{
  "num_attention_heads": 3,
  "positions": "rope",
  "learning_rate": 0.00662,
  "lr_mult_up": 1.15,
  "beta2": 0.98
}
Each number is 128 + 24 x the weight over its row's rms, rounded and kept within 0 to 255. Layers, rows and columns count from 0. Numbers have three digits each. The size before them is the row's rms in percent of the matrix's.

# gate: layer 4 MLP gate, 512x192, rms 0.269, rows 142-208, columns 128-191
# up: layer 4 MLP up, 512x192, rms 0.277, rows 142-208, columns 128-191
# down: layer 4 MLP down (transposed), 512x192, rms 0.222, rows 142-207, columns 128-191
gate142 104:119117142154108110155103116125098171143096107142123103136152127152132101146160134157130115098140087103094104123063146099121131123131150119122111099142108129159136122085128123129156158136121121
up142 105:170160096126131136122081134104104158136110137111104159152122138119170121181118130099098094089122121088137114125155094135161173111140138108111110103179133134129169124125129119128114095117108091
down142 098:123067128127162139138098141122148116110135155134133168124130131171128106133176124154103158126124124124110144133139149141106096120136104149093114113095130101139150103107134095096122116140142114
gate143 104:160175107124127103132120149149161083105139138170112169088151090133151128127133151135142126113113149120138125151145157165150122110111102106160115097120145133127139124151118148134136121101149133
up143 106:110171126145113157155106128128121146104143128153142101165125137134105127119102126120119133118137089106130100072139137140107195112113098168116199158134112128147130082149113101172121164125154135
down143 103:111141114089132149150119150121133109110119136123136179139069157130192094108140122127126175085142143136093122178155168157125149142122120138107141118106106106167116139113155126122096128099120152
gate144 104:171140096163103118089066162138088126122142157107116108154153165134123136120132100144178121139141129130113123139082134080126140109150126093173140116106114160102152127110134108125148137153150153
up144 100:128113178138150152168126135079098143115154146152080210094138134092167128124089175152148128155128176169171132160118127141089173105114156130134154145146165120160137099098112114097125104130161128
down144 103:149128124156091076097152150123092200124124120138127147094154114102130134106152076146121135101136115140138194140139170102146144155130110133175126137123119135138130154173154125137134154120113166
gate145 100:161108144175111128107122111105135094182100175143149124096135136160106163119133156157118111107128120137173117108140149141155157159186134140120151110138097135154108106108056169145152123140152112
up145 101:126134114117085106124143138129134136112138105138109146128110083125144098174124117143152105081139101142130111150173135161121112129116153090133100127128165157096119129134146129154162128110118120
down145 094:133090132146144105154133116136113116110097133145165148104162171142125125097167137128115111106158123111155136137147100140125127137148157127072160124085150113160137124076100139146098114157159100
gate146 099:138143126085140140134114157116115109138115119147167167145136145132152130132131158115130180112128094146136148127141140091092126146128166135146083128159128120123122126128119130121137112118132093
up146 103:166144113104115114127175142113112106090108102162122091167131102115109176140096126118138122135118085110101155161139137130136124121164117124150094143170133141109107122110179138143146134180138134
down146 102:126119143161115128097144125167092128114137113153135133127136139107106122112117131091174164127141131120166117144131096123160103156132131133130125203129132146119089098142136107126154129106134094
gate147 111:140123121135082112086097111143141110140128136149080102162139123138132101100131130119145112155111148172138137135123113156162127132125123101108124141143149089128134104139117089159150146139122123
up147 113:091126130119160130133118106115171116181096119145134105112109151110151151150124126140122131116100089184114114109126135098127112117115126134110117189138134159123120141110134118145179189148102186
down147 107:079120079134147149164105147114123126111126141128099162156122081201126134130188099127113103151151133122136102092121112122141130164127133169093115141149143118108095163128121134130134102132139106
gate148 089:129104120155122132132105113127123109132116152168099174099077113126086140118104124146155071160128131100099146124181097122138152145175113120131104087110125190130154128128114142111149139133085110
up148 097:149077120128121117095133130123169083112146134116125129127142097151139113120119163129109124121109121157124125147160119179111110095133169106108167154144166138092123112102145107135139082133123139
down148 095:164114098177088131115155129196137125148151137124115092124126131121113156115110137126138110131106097159159135123102156121127108154100089102179143158146143125126086097097122107139142134146054142
gate149 105:099083117086151156136093124169141085085151115116127109085101153143152141128098120147104112159101163104162097122159125112102150124159141136113127106149144109125155117100136077131135102111129124
up149 106:117130133091141146171102127133109121131164083117163128131172117171131124139121116094172105126127112101128179094101157115080138132136138127129135170119133104168183122146117141106094147095114132
down149 104:155121105140150126142136133127129115177159103110094134144111113131127111129159154155128107137131109135086115139116107116136148128149137112128158124109116158094108167119093126095133148124124158
gate150 103:142102118137134115112131110120130107096123140119053129085099077126094123116099108154144196132134131082141108168116094143148132129104145147106123114136123087104149055130115103166133116156104121
up150 103:177109163128109116151159114136156141104115139135158107151101110097162115138119169172113140125137114150170089137138112102141123078080119110152124120082176139109168102096162114119130139118100091
down150 093:158110099129142116144131129111172103153169138105099141117136131123159097083096074153141197145113112139194105119157118123147143093148123157104135146159088123117163116137118119104163117186093109
gate151 098:118107088112094138119114147162129149183086146135155094143113106094132112121137096081145136120091123156117124115115133125168150116132147088134109141128143101145152110156104148101055171133135137
up151 107:186099121167108096111099141082113094131127145135112096142110162118101093080128127152138120157165144126156129109160140120129108120138148115120163123105136128122109114096161134111166189167150133
down151 103:096136159119150129150132147144105118154133154115166134114160092120154074133106141134112150117160130041113145162116096119111154130116169106142079159117114144122085118116115099122119143096089163
gate152 106:157124134109114156126099107101146094168157145152102114076166156125150166145141118162137137181112115089148103165133199134102127146160107142114141139109141109152174151138183126121112110144159096
up152 096:123167157133114087186098116157140157129139115108163140153135141135130192179134154153129077124149143135115129137120120114141106111122146127134162156157146141155170176109146129123156161137150107
down152 104:096143129122103135137107111157145126136147171110094117163154101116115131113107121140134123106124140102123142122085132136177100096127145106157146145118155129122111157102124129130134113181126161
gate153 098:140159147109104154100130166116075130126135131117148113077170154105139138080147153151165152146122125144123148096115120180133163106116136141156151114165145132136081107176137063132160133159104145
up153 098:123126152145154100090151113108171156139107129152103086122142114090167095088093101113104092164151126151085124118146116137133148118160155160121150084132137095137118149116153136114060132135164136
down153 099:117128093108082124153120154159155127109109155147082123123148110142141148150100130120173166223122114147126122113137160133077139143128153134088117184110115165105177129109146137181094112127104138
gate154 093:113132093106125136087114122154143151100136108117165127135124097136126115117136152138076106136133109123076158135127090139140166105121106160132112109119104138130123101142134173109122086111085169
up154 096:135129125153148093148150162123119142141167145142089153120127148144161165138112110103142130129167153147111095128174154159114140183137132101104138117102118134092144137135124113188091126147098098
down154 098:117125123115122160135082097113138118163136121138139134136164132131172102117149072144135150141159110104144101115097121136113126114128152090152134064119152123133083122112120133124110141145141152
gate155 112:129120125126115075144089059142132103146142156163088130158130081154115143156121094107159128108099175135143138143126148139169130149155174143138121131130124137120136142191122089114116164137124126
up155 112:115103135134126103101124107136131165183108176059129116115143119102126108115122139130129116136143149080134109133090142097129111173114089146090128139090100136133119166132113168132157138119108132
down155 089:117070147133085126125151156112139127098133150117131126117143135126126120134108152098105136168113133170095137127121080171159096145094097127126113112139153160123133157121180129130147087145126106
gate156 103:180157124136124107120136141142144119119107121136125152124136129141108104121143116095132118151109126073132105111141124135147133133110150125146130166117120152130120120091134120118101150105143154
up156 103:167068136173142127135117135146166121143145100103107113133123100102148129118111145128145140167161117109090116092172126149132153150097142139129165131105084151172107114117137148147124163145138143
down156 105:112091079174159136168093147125100142126149121166159145140142136088123125152112117163147138171135102122161134127118153145135121123093090104110184128139107144180114123075091101130132159166189173
gate157 094:137118119109065130072099119155102091120130121149165126149148158166122086061134081136135163142156131152142137100152142161086145138091102096131128148099128122130094125176086132138143153124096095
up157 091:139120101165100165152127065132149112120126106102148120148144130144113097180162105131164205125130093128086130091152113120147118095120157086107078128094129122136083125069114137135117148106128101
down157 095:170106169203094132116121163102112142129144104128201139124160156164142129118122145139139114119146145162155122106130136089075137121123132099141126119125144105114154108108118109129108140095134145
gate158 108:122165148126157114106128119108180126106122138146129137108169137118175094130122108158112100146126142149121113171107106112106118165103131148152155119192127137140129136174124171130137162132092128
up158 102:118145139144136101135152123155118149106120133110139135159152123142134138127103147124103083155141143146097136131147132131143136149093135073109131130117163085153139101152188124114104149134099117
down158 101:138119157099120112141158146161111169130156146095158155129129102124146142119100140113142143170134144139160129141168144126118127133087128167150108094104154117130141179132094107143086152114142144
gate159 099:158169119126080123123143114137175138157111172146142116089120112147111145118161110168124115127156131101118128144112113148142112170153089107126106117152124094123141128116133104116163158165133135
up159 097:167144172132155125107137099091137165156126141110113160127142117130147120110102085158110136109141098157118140121129079103127113092120140091128111099104130123131132109155112120149124128122117112
down159 097:140170139115113142124141109155098156141058114137093092122161128111110127130125163127111095131127141086126125101111140138137141091136131124133096090137108051173092113123063140139144140103163145
gate160 102:100141068150135112187109100164152141157097104084153159158112131116141146113150133095111154118166092134110151100122112082120160159127136112117168157119132138141187103162093134112098102141122136
up160 109:111153123166143163113123124168133128067123114085159144135107103151129157122157140127113095161112131140121072101117124129121073137109098122084135131114148138148156089096133110129126091140091121
down160 106:109146111107128141119138135099130125088129141163097120103144127140108122123134094116142163175119131082109102116130108124156128119147130129124133152143136141123130100111123125133172046134158104
gate161 094:114150086102126153128139153165126128127079168131154134134113163122115176099137135130135162110143081118111111140131123099132140113113117108129095156157129136119138099123121135080122139127128112
up161 092:097147160139134116154126094109132131081176117100130129128130134139136125118164131151122139146119135125100156060076125179118136138153085124114182106103106137129116113137131122128124121095109145
down161 106:103153100097095131138100122160149133156120130135171137162132157162120150115110164162143106093110170070138138112091187181143160130117077104145127149122130118111119158151142141151155138112132158
gate162 086:119112113141155135143129103172134172102104100120112141146114122133172130124117106123126153161106146069120113137101122168130129134081152110112155163152058161123109140142149106137139147131161130
up162 094:152134153153113128123142132101089147096137126130113124095138101077156118204139161176082136117121118114139086146100113111101142109118173132073148135135117131139109133130138150136140141123119115
down162 098:137142161107138130127133086108120119161115097129133092093135098142157146157134144129146128120095151103109095091124156100147151122133136122142154177148118186093134114123101124115154162130116156
gate163 104:123145096122110144092124127109153112129161158155112133072110105128092129080123131124085115133116130084130104130113133115157147103157146082097159144142154169126124139123116124150143109132152187
up163 105:110077121160098137120109108106111129104165110100116167141104118130131152151172167105111119131123138135142192125178131133133100160150157140156099111120103107120135140126137122170100091126130149
down163 104:104140138132157112111102161138118148150141111151150104109177190141120128134120089113100115074136131119115149133104132113150137064091164158055145117135134132124140097137128146116137129163108113
gate164 096:160148134099094129124114093089168138120117134160109151103075113130084082116144113126126147122158144111115099162108139125095150138145121100165108148112169151161117124089143104157132116141124104
up164 100:107101136118148123103088130080131081154096123167139146119114141119150160137114083124084143143118105152164163137106144168130118123095094115148178140148146134140117138131098110133129152144170149
down164 099:167114116107118150165126114127130141168105151163137119115172151136146147150122071116146150153117152181126160122119133081094113125117122122165137136139129150102152132131095110117121096117165126
gate165 105:144100112129163125119111134120135122101108147136147114139123110160163150159128154096134148112126114113140089106125161107143104146134115104142098160138127109165166135162095151157137146071041061
up165 097:109133096157100172170093130130142154092098121187101132097099158165131138087131131137126131130129116142173116113115113121132125150155172157090137116087075174089113141161160114147159115129101069
down165 100:166115136141134145148112081092110083122124134125144136146083107149144091134173107142132183057101145149123118159128114141125138129121162119135155126172126102150135110131130125116119136130174146
gate166 113:101151097123132132126157177104137147179118118125119127136115087186149148135106097108084139111131131116165093130077137125181182093136170111145160139120117127118130130129108140124155138137138064
up166 101:089122149132111126104130136131121168148118121120116109139132132138079190121136168151117097125156106107119103139131113137143145113164087148115122157138112183144121112109089129087112117170088112
down166 100:154136165186101101098128084182119139101096101116157105083128160082137132120125091098171140133156176132118125140111103116095137162126145141130121132155089125080118155160184122158145118119113140
gate167 097:139152169127127121104156139125115161122118113153139087141164146128137143198119124142142133104109165172106098140143122167136132088134108158136115137165133096133158126143147141115154156146096085
up167 100:118089105116111135145129109109115126133128164157155159088096142101155166083179132130108132132092085090162180155139084139130119137108142102131089103141118154112129115088129120133131091107124124
down167 108:139089125115128147129162080129099113132109141092107075173119129128110100140142117155090152132122118093115146184140123140107124128158133137118141115114157129143108135134147141084088095122127199
gate168 110:138107161100159196170114114170133143094132142104063103138108109112109131132100136133167124142138122093159142105116090126121137115136184124134174130143145136111140144102135111101141133101130133
up168 115:134099137186066093133154154114153075140124114125134141100154111133092135137133138136138146128147143111173110126160099143162097151076085155132121116080128124155136137159125126137091151165130140
down168 093:119153139138135142166118088128091134138104160124108101119134182102126132121087112142055123095116134115132137131148112151106147108190136053104154176088132141125109089132135133118142109117148098
gate169 106:118125126143131095087140128139145152150121129099151129138115114129139093128139173154128105155115098087108150167113151125153148078109071138094121126159124132187124122132099129112130129155117158
up169 108:147129100124156126096119097120140098154126147113151121118098112078166155127094146149135162112152133177115145152066151132107104140092116136089157140116108143123131134136137114164118139100150104
down169 096:161149108137107088142137117155106112121103109120119127113132153103100109115133102127174162119123146169160113096083133165114142126114155115156112102143103112122124155164136107137109112128120128
gate170 115:171091107146120090156119147123143078137130069135160122104195134135119142140143109114133168125158131121115120166101117169103133130130111092139117097103145101100083158140142172115097120140090132
up170 109:098121113124163157115127158197128094166123104079143112088093120169135157131160104111148080091163124081144135174134125153147143112139136146185128140110137121168123120109159100144166126076150084
down170 105:086123086099173113136104106133116101121158150161106138126155112176111140131130077120164121117147106130153086105125120093136118088131165185111180163096153169114144106118139110160141147127110139
gate171 101:156161150118153106150146155111122116131137110125129128171130133129099157129159120169125103179148117158113163169147117179140153137104093146107156142135160082100120143150114100110129119161145166
up171 104:143108142122110108134136115135087198129146147132125129147116134136100095142150141144086088124129092093060093129137138151153123118166171068137150143155163169126128088174085141125122136139114151
down171 106:115147121164151110104123125133148131102133154112110141183143140138135103102161098151118126106136087125155139121123079133111145147125134120145122133105105115109107115083173126150103141127127069
gate172 099:137145158114140134133132155128149093155160119119156126111117116131118136144151123100143115092156087120150099151112076146148181137106164145165151147084149093128129114100159155153136114132110159
up172 093:117109121143157100154122154158136164101117163131102095141147132118130090150067106130142130093114142135127176078208124103133136159154125121134110119122089091110141142125128103107111150141098075
down172 094:171113168129154152107155113177149123116151118150105103142141145154115085136105139088136126108099133141097120143107139171143088091109151201137107142116153125156143137172065154165081168148163145
gate173 099:099133173061144126179153103147118139118116108135154099132142131116143127167138112136139168112132103135149151135100110170097090150147124161099159108110104104108101169182140144140168110106133189
up173 096:118134155152139132123145128122095119140134135121129140117146106141144146122099092155179125144131084117121131166144130142123123110151079082127130102103125103131122170104121152190145138147095157
down173 106:093126112107132093155174146133114134148158147099130115116146094080105140112139108114149130153095129102116108155068147165161119137154125113131137092121123100158134148123131141119095119091153131
gate174 094:102115098138091113141109119117098115122134125104139138037185100138130127117116182120137144137083131115127113114163102158079146121115138153090137142157123117195174104107113137127103163133187142
up174 105:137060124174113101151112137133141119145098103121091113192133126150140129088119120155172131125114125126162071123146103123147148106154131086124153098103110070133182100108140122100114134122137113
down174 102:138124133118111083096127110126163135149133153130135123106157150141176142097165138101118130127086135136127147155153104146113138143128143193121138143138127135087134088139144085176103137156156128
gate175 084:129121124070146114128082107117114143124128143125079102111136148110150104139092109120125153089117125106109159143089131090186169123134134092151088089122100110131152104167143139118159161133125156
up175 090:158138121146089095111158127165125111106122142150126128091109093103148137106171148116088143112137090120112141130154108134142156110150179109105130150120121107151155110131091145133125183128186177
down175 098:095101130155124140097148121120161164129135145140127101105144114139103101136157101099121112171108117137171075138116110112104115179108121136132156124164124102138144092140143063139133113110143131
gate176 125:136159156132129150118089114095159084120117110131127132115152138136112122139165203164160118090130118100127171147123136099083110127128145132125127091180145128134133132130165106125136118143129110
up176 109:107087102158089122122116117128120132162133119144138122124137104144152119153115081128134104108108175136149115114148089131109136103131150095144135163091157084127165079098109147176174121144107099
down176 096:127109175167158100131118091138151189166137114138077135114145147094131138105122085127149125132102125144142121095110142112116132120133123113128136107110095150081127123151128131088092129162117190
gate177 104:139147116144079144117131133192097092155119146150143114151134132180118129099142136138172109142187148120139094139117112094115153128133123084114156133199116127139125130126155164121101141147117156
up177 104:160123149132122108119120116142108132127115135153115165137133103142128085122135122157143148151132129142123169117125142116101141145158101146105091154136137121145169113112117118166109151203188165
down177 096:172098233086157123123130112117098112136115135132121126145102110112141139113166122143112120167140154177108081111143143140119132141137133162152115138121135114146185139113127095128094158146141135
gate178 095:110102162080125159153146113107114107111148119126151092104121109102112135120151138153133143108091150113159112115149149121137138087137151155061125131145124140164148108133137140174107148137141121
up178 097:089142106106155133140081136136096098141113139125209124088101183148134118079131119155127137129105104119126150137132147131124080121151132146127126107178128162139114124101107086125123122163126171
down178 099:182119095096061102095124129100101140108158128118126121166102093128080110173114151113073152139152117109139116122133141120116142148102105109161127135132111110101133138133143113116126131134126143
gate179 100:144107119110154152095105137138141150154176132146134111132118084138109164161114139153080136166122132145134132094129155162108126071170124116139136134122135146103149133134154120089138135130118148
up179 097:169113106131144189118107097126125117163148124119124107111137138151139123095129099117133132178151140156143150107071107124117166123115148151162104110104135126125142105154139119144095119149156098
down179 091:118140135108120142142137115142180143155088111129167139104129138115105111134172189090132137188168118134140137125135122135129162127149133085182099117131145123129125148150065119113134124122131105
gate180 094:139159078110148065139104121144146158154117149144147156114117106117117117105120124083120110106146163152085123147126132113122136122112128152177112120149176129114111132120129119160122112097084116
up180 096:127101161158099126120162150116115139092168116124144118143198177149160144126085122152121137108127104122128129075153159110161147080116188124130117094130089154091148122099137160117132136126154104
down180 097:125127061117123118124124152128119130098132130103163144169121140135105142172137198118130131134065161132092109130178146126126124139109160161096102081106136146150097126130105117129163142115121118
gate181 103:115123139099109136116127157098134148137151092131132159117146113129130088137111139173138143143098164151120124086110144112163154101099087149150092129150121158181091115144144150132117089117109129
up181 096:136127122111175134125122118159131093113111106149106121102122144147100165130142156129107147162166100133118140129114130153159114116130061113113145138176171090124113109155190125100129125093140161
down181 102:095136102117088136143137149100110131109146105155124113094159162104135151154093121105179099093153110174162114150130114159145163135109108090149079132120104108116140135104098162154150146135088099
gate182 097:184128145100105174142122130149129131101097139136125157094117107193152135136176144154118132141144091147103148118123148124129162085151120164152105104134137136109099129134126146132140102111090080
up182 102:132100103116145103092161175125128171144147099128177150151125104131148121165123128131115152124112096119166123159102085160144078120169109125131135118073122135101125110073111118141105133148134156
down182 092:117110131173170100140121104137134121136114080102109105150141158120141114123127103159043124123108149120151183090110169090138117118132193104116162111107146145137111156143149132101118127122132144
gate183 095:167101085102144172103112114091169075144155126116128108107152145178143091136157057140122156126141087151107100171152123145095137103118143117136152118129140148121110155138128107133119096118134114
up183 090:151126120133123142156114156133156171094135136156069111104121120103126156114106138138137102087133109126120109160145138110112110145172143163113144138161135092077120126121163119143127175148123160
down183 094:163132134123136160097131149156081131108119145144113147113174127119125083074107118118152132129169091144132081107121134149153149129140172140149093184121146108111129169095116138148117110143159159
gate184 096:171141155141141162134137140106147117158149123129146166117084137176111110139132125102105096110075108123148148119135156103145146139106126092107166133138157093092095116124156130157079180130098139
up184 096:162135124143090165128114131115162135138106077094144162157124103158140140116170122115145079111092154124147121099123153104165150131131148137076119102132147098084084154162155166155088154106115114
down184 095:116143133136120137145175113107088158112121119108122133123104153097153155151144097131093142089124133138110114131170126142131062116129171093098168169139128145098150108128126130127138094117177140
gate185 088:117124122108136138115127121161124128083133135171194122132135127106127154109161105114093100091129111110125115102147121123152129175135124157171134097099100140135137116152147098093145172078153134
up185 093:114103133127134068168111122107121144165125065122121147127129131143157120133147144120091137123096120096104076110129184124149121114173138161135144124157114116166105139116138114132121159158116123
down185 098:152154092118123122133146124139156123158125089163118119113147091144158119139127134141111137107178107124165132099149131142151189185095093126118137143149095136125124154138108155126108143133112123
gate186 110:117151149126107141110100096144126092121078140156152147132092121111174140104094117160139146127129120144074063080157109188093100153110104124095127146151152120111116129146139151125128085151086144
up186 098:092086133112128167096121150152135151130173115078133126114148117060130180130149106159127133125137102104147163117147151105149170168107118096197153142073097127131137131109113112183117108118190132
down186 094:104109129121141145129107127124138125133164137135073090113107120139162114149161111131090138130129157124146115132092138108061183085121115118104156126126142125180139145094148119124089132130126120
gate187 098:139133103171120145080166127100115102127101105139117124119088145114136124137133124122099163140103115113167121110116186150124146115126116129120129132110134119124109084091102165130133128113138144
up187 098:153188141168187081111122117160102148111162137121107128135154101142118133158112133156134173109135134172126099127120141142147147133113149126133121105115154107176202084138135137102131126157126152
down187 103:110143125076132115103131148141110133116177137094174098132121120174079135146150152103119130146132094105089116142130075124131145130123083123142140134169126109113104118110136142138147113130162143
gate188 092:127128144136142127123171140140174138151140145139126125140117116080155156121078138111137139128081159094081136107165131114121108147110082128087131097165158131113139131125136130158102169150107126
up188 088:129128090130137147159127102092152106160143111116126072108108150130130133126091080141106161127120107113093125124117141132146176101153150114126102176143167120150133128111150120129135134164155121
down188 094:096117165149143123121181109106110159140101103135134141132114150138176111128164156116117106127131124117112125179095093102098121159098100180121199164106117174115129117107140160130116099123146154
gate189 089:104105126147113133141091121142149114110154138103096198101149133158141149120123147171130128135102153095132152094124142125134125089100100136134151126117166157107122108124135150124093126113117109
up189 081:144145141154106124106125089131129113118148159113103185135087153164149143122097145153138125171099132096130141123107134103137158117121128156165151152117106138114092122074142133115120118144126121
down189 096:142138143205156119125144124129119122158123121073146134139185142109113109126141123092139089125134117088078134149143132152086107061140140136160148090114125112124111129129140144138145170084093137
gate190 091:162177112122065145098120108168114106123139119118110139148086119159101135073112102137114147134133133145115136122144105119103112160111137161121096119106122157115129178138106159113124077116152175
up190 092:127129125134079147122137105135127126110141107148140145153078123196142122108123070142113175131132120124109129158137125144115147077125108197147104141112110110131164078148096157148137139110135160
down190 096:131125090093113092139147144127124133117125071136099094133124128117134138139139161153123177075106130105139151139144175059138115150149128110108137146141129081142160131166135123132150114131154139
gate191 100:113127155112092128169127115156133091130132111134142133135106138172144135126167080133148114142142083113145127113138067138154181135154156168080106140095105150143094103151144099141131116106089145
up191 098:106103111109155111140151174144141122086124156121182109124090119114125108108115133137117115090141149128108074129101132157103112110121151109116098129115126096122104126136147139120143114156119129
down191 097:108144169159072123130147104153101146138099151138159103106129115131101123085124131111144133110146148160100103107187142109142122164158125120154120106144120122137144128118133114137102136126111117
gate192 096:148116064139077136135111146182157138143094155137129132143133052162115130120102126155109112126144119093135113097128130118134134118167093118146112101072140144144130141146143102142117152165107109
up192 096:162130144111142124139118112084133150132161145116096108115129100136121132156154135120109139117157168164157138116118115164127135090124157171124137084125127123165136145126177103154110131199145160
down192 100:095200074113131155142121123110093117131132137122142133113139133116146117127119132100090153179060142136145118135111118129126128113092214125130136163133145120118128174132131106121130116115101120
gate193 105:094126145118112119137064156120175121127132113119139169128141100159110155110120088104147118109141091104140100091108112076154131135140142097119150151123079140092102116153129140113163097103119124
up193 102:128139125136146096134121160136125117110123148183131125152136144102105126125101094089135140070119139134117141143132143108121156161149181107107122141166128126161127091134089166108166107163151116
down193 108:185108141110111134137156124119148150164127130137105104133105134152107130092076146067117137132071129135137134120138126117140136180116142095159148126093126127134140090131131102153117129154103093
gate194 088:108126094154106117163099110137128156084125111106160133089097120167143130160114129132122126148113117138151106128174137133112121114157099112108071142141178144141131106102132112125135127167070125
up194 094:109134123112150183112098143108077094081107129136162137115119095108076120133185112128131130103160159139105149093160186101123146134091099132122084137124121136137132157118110148141123152122139155
down194 098:129103140170132118099155090138154142116091126170162093147149117103128130137132121141155137142113099118152152129137137130165117097165108134095112135155120148124157124132126143156163137119132090
gate195 094:142101138131144158140114120143197106099139116090128144168104144130142130150153127161125092127111129115078077077122108088133101114098125142171150136166167119139142128079114125155150113142124143
up195 099:151067114089116149134128142089123125146105115127134133108138122136080167151155098114078130144134146095138087103114063099164124132116167146147125160115162140126175113184087137143159134118134152
down195 099:158129116126137122120138133179130152111066133148125085122105141145126100110134094128127106104127136134158105131107100116113117098134125090131087151096124125153143136134154102155155159146092152
gate196 108:140169100123107114100120124114177139102147137120105102116112139134138102118152118122102178126120097121127144129146116127147143140141108114093135134145120134082089152082166116116166143135105137
up196 105:121131112121149123130083174112165123114130131142143117178181124115150141140157159157116149126110163173119095132139114124133131097141133109106164131155123129176165109152164113095133122109102126
down196 105:105149136135129115112105178084118111141148160124120112142117104137120132102104161145124098089142118111124141139138116188125114132113128122137152123142134097134113134101120137129096126089205121
gate197 109:139123155143140121146136125170088117164137105172110137110118087163108106145109156123130123114140091114156123113132151138172127105173119085142123093113159108159106110128098170134122093115068145
up197 100:114123122153128121112089166120126155145142106137149075128172121103167143111116075129147139117100162190106163154148102101105106153106168126098109154068106149124133129122146112156140115140094120
down197 103:114143119173101102164127116174093168131149158078130130121132170150138165109091167168107094088152121112121148118137142116131158118143114108166151164107145099138126099081122150167147111117081114
gate198 104:116179135122149142170081113138136105112147100166103129107155111131118108140130143105136139166112103123142144135185131106129133125136126131112137116146181131151083129096115115158093118134140141
up198 107:176125144146139142114124121111121120135111145130107113094139139108098137133099136130119097133135141119141152136137079083157083100115099138124139133141151121103124144115176115081064164125089127
down198 106:097092105126094111093155127098133117131134133179152148088125120140181133141131160120103120071150120133186112124121108095084080138145159089165119106132124140146169116149086107118115120141148128
gate199 095:145127128151149112148123147136090121134124152112110162101148111126112185114117096137141075079167120149113117134156121096145186123108092127116174095071146131139131153136101092126115111100117114
up199 095:118165146131154126082125119084175153121096147113071085122082161137109145153110111132120098106121144162150096124111100103115136154106153137136155130133124128159148116206082140172120130103125124
down199 101:081096104140130132068135143141150147172132147102126149111184116125112096118108126147108132077112148138149115150115089121152122158093141122122114131118122144137120134145094107123146141138162153
gate200 095:085134111112127095123165109147135136147110160119125147123124132145167131119155131126181115107162113142122165098114139116143111113167131133124111138126170089094129141114109152120144110100120098
up200 096:161128137135120083134105155065112141128148132140193139119113129101171135151126132151101099168121121173111135162103132114117165146141086126104131131143132142131124075119120104138090113140081143
down200 108:143110100143092149130162129127160137145112190092074162110138118105170144136100105127154132141117139112132136147108133115132154123154065182148113112107118149131128149131157125093163129184122096
gate201 109:142159124113088128102119111137156119120159122151126132132118128091148144111125171123147146123120186129094148138145152153113123130167112141121111130183127106136098099123087144155133113162127129
up201 103:133112139124100139108112134161116110138095106116128122097115120083150155111088137112146177175079143090123075095129178140099119114148100100149114135149092167085087090125137153129091106149156161
down201 101:090126111144156124139168143115102138160143102130130116113125112155112166158150137144123118141112138141152112101142142084124162128122149108156111106184140109111114134118103113156103105112072078
gate202 107:067136115144157119119114132129162154185122109128133109154122155133117122131121097166107122135088098117116127113113130159127088096150135107099094171150145135161116144086119118145130158109149154
up202 115:122127121110172156108134141167128129120122137158097152084106139147121138084149109079105146142147111100133131125129164151153118129144122101147124109085162111138141108107143142134097173097097090
down202 105:155149163146137160132134123142141128134180147102160084134132122125093115120131119125176117104134092127151164158107149146113195116155098118133169116127105110138106175141131148144112172108110179
gate203 109:108132116145148146163104131123100126154098094105083095124104107127150166127104151119129131120152146137124170114133133107113143121120138139132116082149166131127145121093137132098156108108128130
up203 105:148117144122104158098070101194076127159123122148110080106145099121146092133188125155132149167166096121126110119078144155150056119122124092163152118146142133093134140128135149107110113101146115
down203 102:122135125135145087108155096089146141128151163145122151139089134173135138184139141135114112108129120105104137115154168137156091119115149174123154142124145130160105113144149156100153116154117149
gate204 105:118131109137118144151106128105139099153103149197110177121099124134148141140131107149141136153098117166127071132106128123141097107131133154131120125137114114125147166137159169145134112064098145
up204 102:125124124108117098056064107142112120138128151117127125122102141127105142179099128159137124120096104129157141134123123159114126110133157138166095107144138147112120141140125110116112120100145159
down204 117:124161160118144141094106156133084093138172136130117152078153141097141169118131123120138099118124137088155083146079158199077128113146122145122093084133102132146095102130126129121115128103096136
gate205 095:156130142129116052159128159140125132124112080159157148115163141126117111156102144156112142139156116136105135073154136124113121120147168168123172139121147122143120151086155128168104110137115109
up205 096:081087119176133103132160136130105172120105141121083141112111110112139142123112099124149089128114112129142100141105130116118157155102149153153118149130140119126110154114128130122126146127129123
down205 092:126142131103124172107119138145145102113131116144128130119145170199138134151155176168123118101147124112093168121146117133131140136127126145126153086119138148182162133098148173139123131175124149
gate206 099:215097122126118108094132176175142173134122107120116092137150104128145105101082118190160131104126123119159119152102125133132148139109132102097149155120099113166150150110109153135136154143135152
up206 099:141147147113116081112102087146156144110129110121123128138139130149152158060114132137170157129172174095085099145142096123134146143133097119115116121111139124165143115103139106156147085102155097
down206 103:125142112142107125100157131103095162081131146091108139137128135135154104162170138116127131139124128115149128170155115180135138112117144124118087155117141175096095127093107144088159153157081149
gate207 090:158124106122109161108146107123110146159108095111065081074124125144144157136179093152123139129139110112120118108154134139148119123101112144156109150166132113143122115125135123122102104114108157
up207 091:117095130136131102155110092162132145156111147101112138084139106103131135142117123108119138159119108148157121117168147116151122142136108185126177098132145125117120137100164096166154091092181114
down207 098:067123119110132118165112185111138153103118103162155155090102129148173129139137120126085129077127119155177142134170119124108165130122113130141128129113120172099108130092119100141131175137126136
gate208 094:104149131104125097141133124108129164132118115127136129137118117124144173123130089169075108162144127133167135074156140099080122152147123164133133138082167151095143089126173151127130149122138122
up208 101:139162133104162144128126148116170153135132137129136115159130093129151150124129141109144120100087135140098107114120104143162119153103125190138098120128131082141131155156103105145141153129134127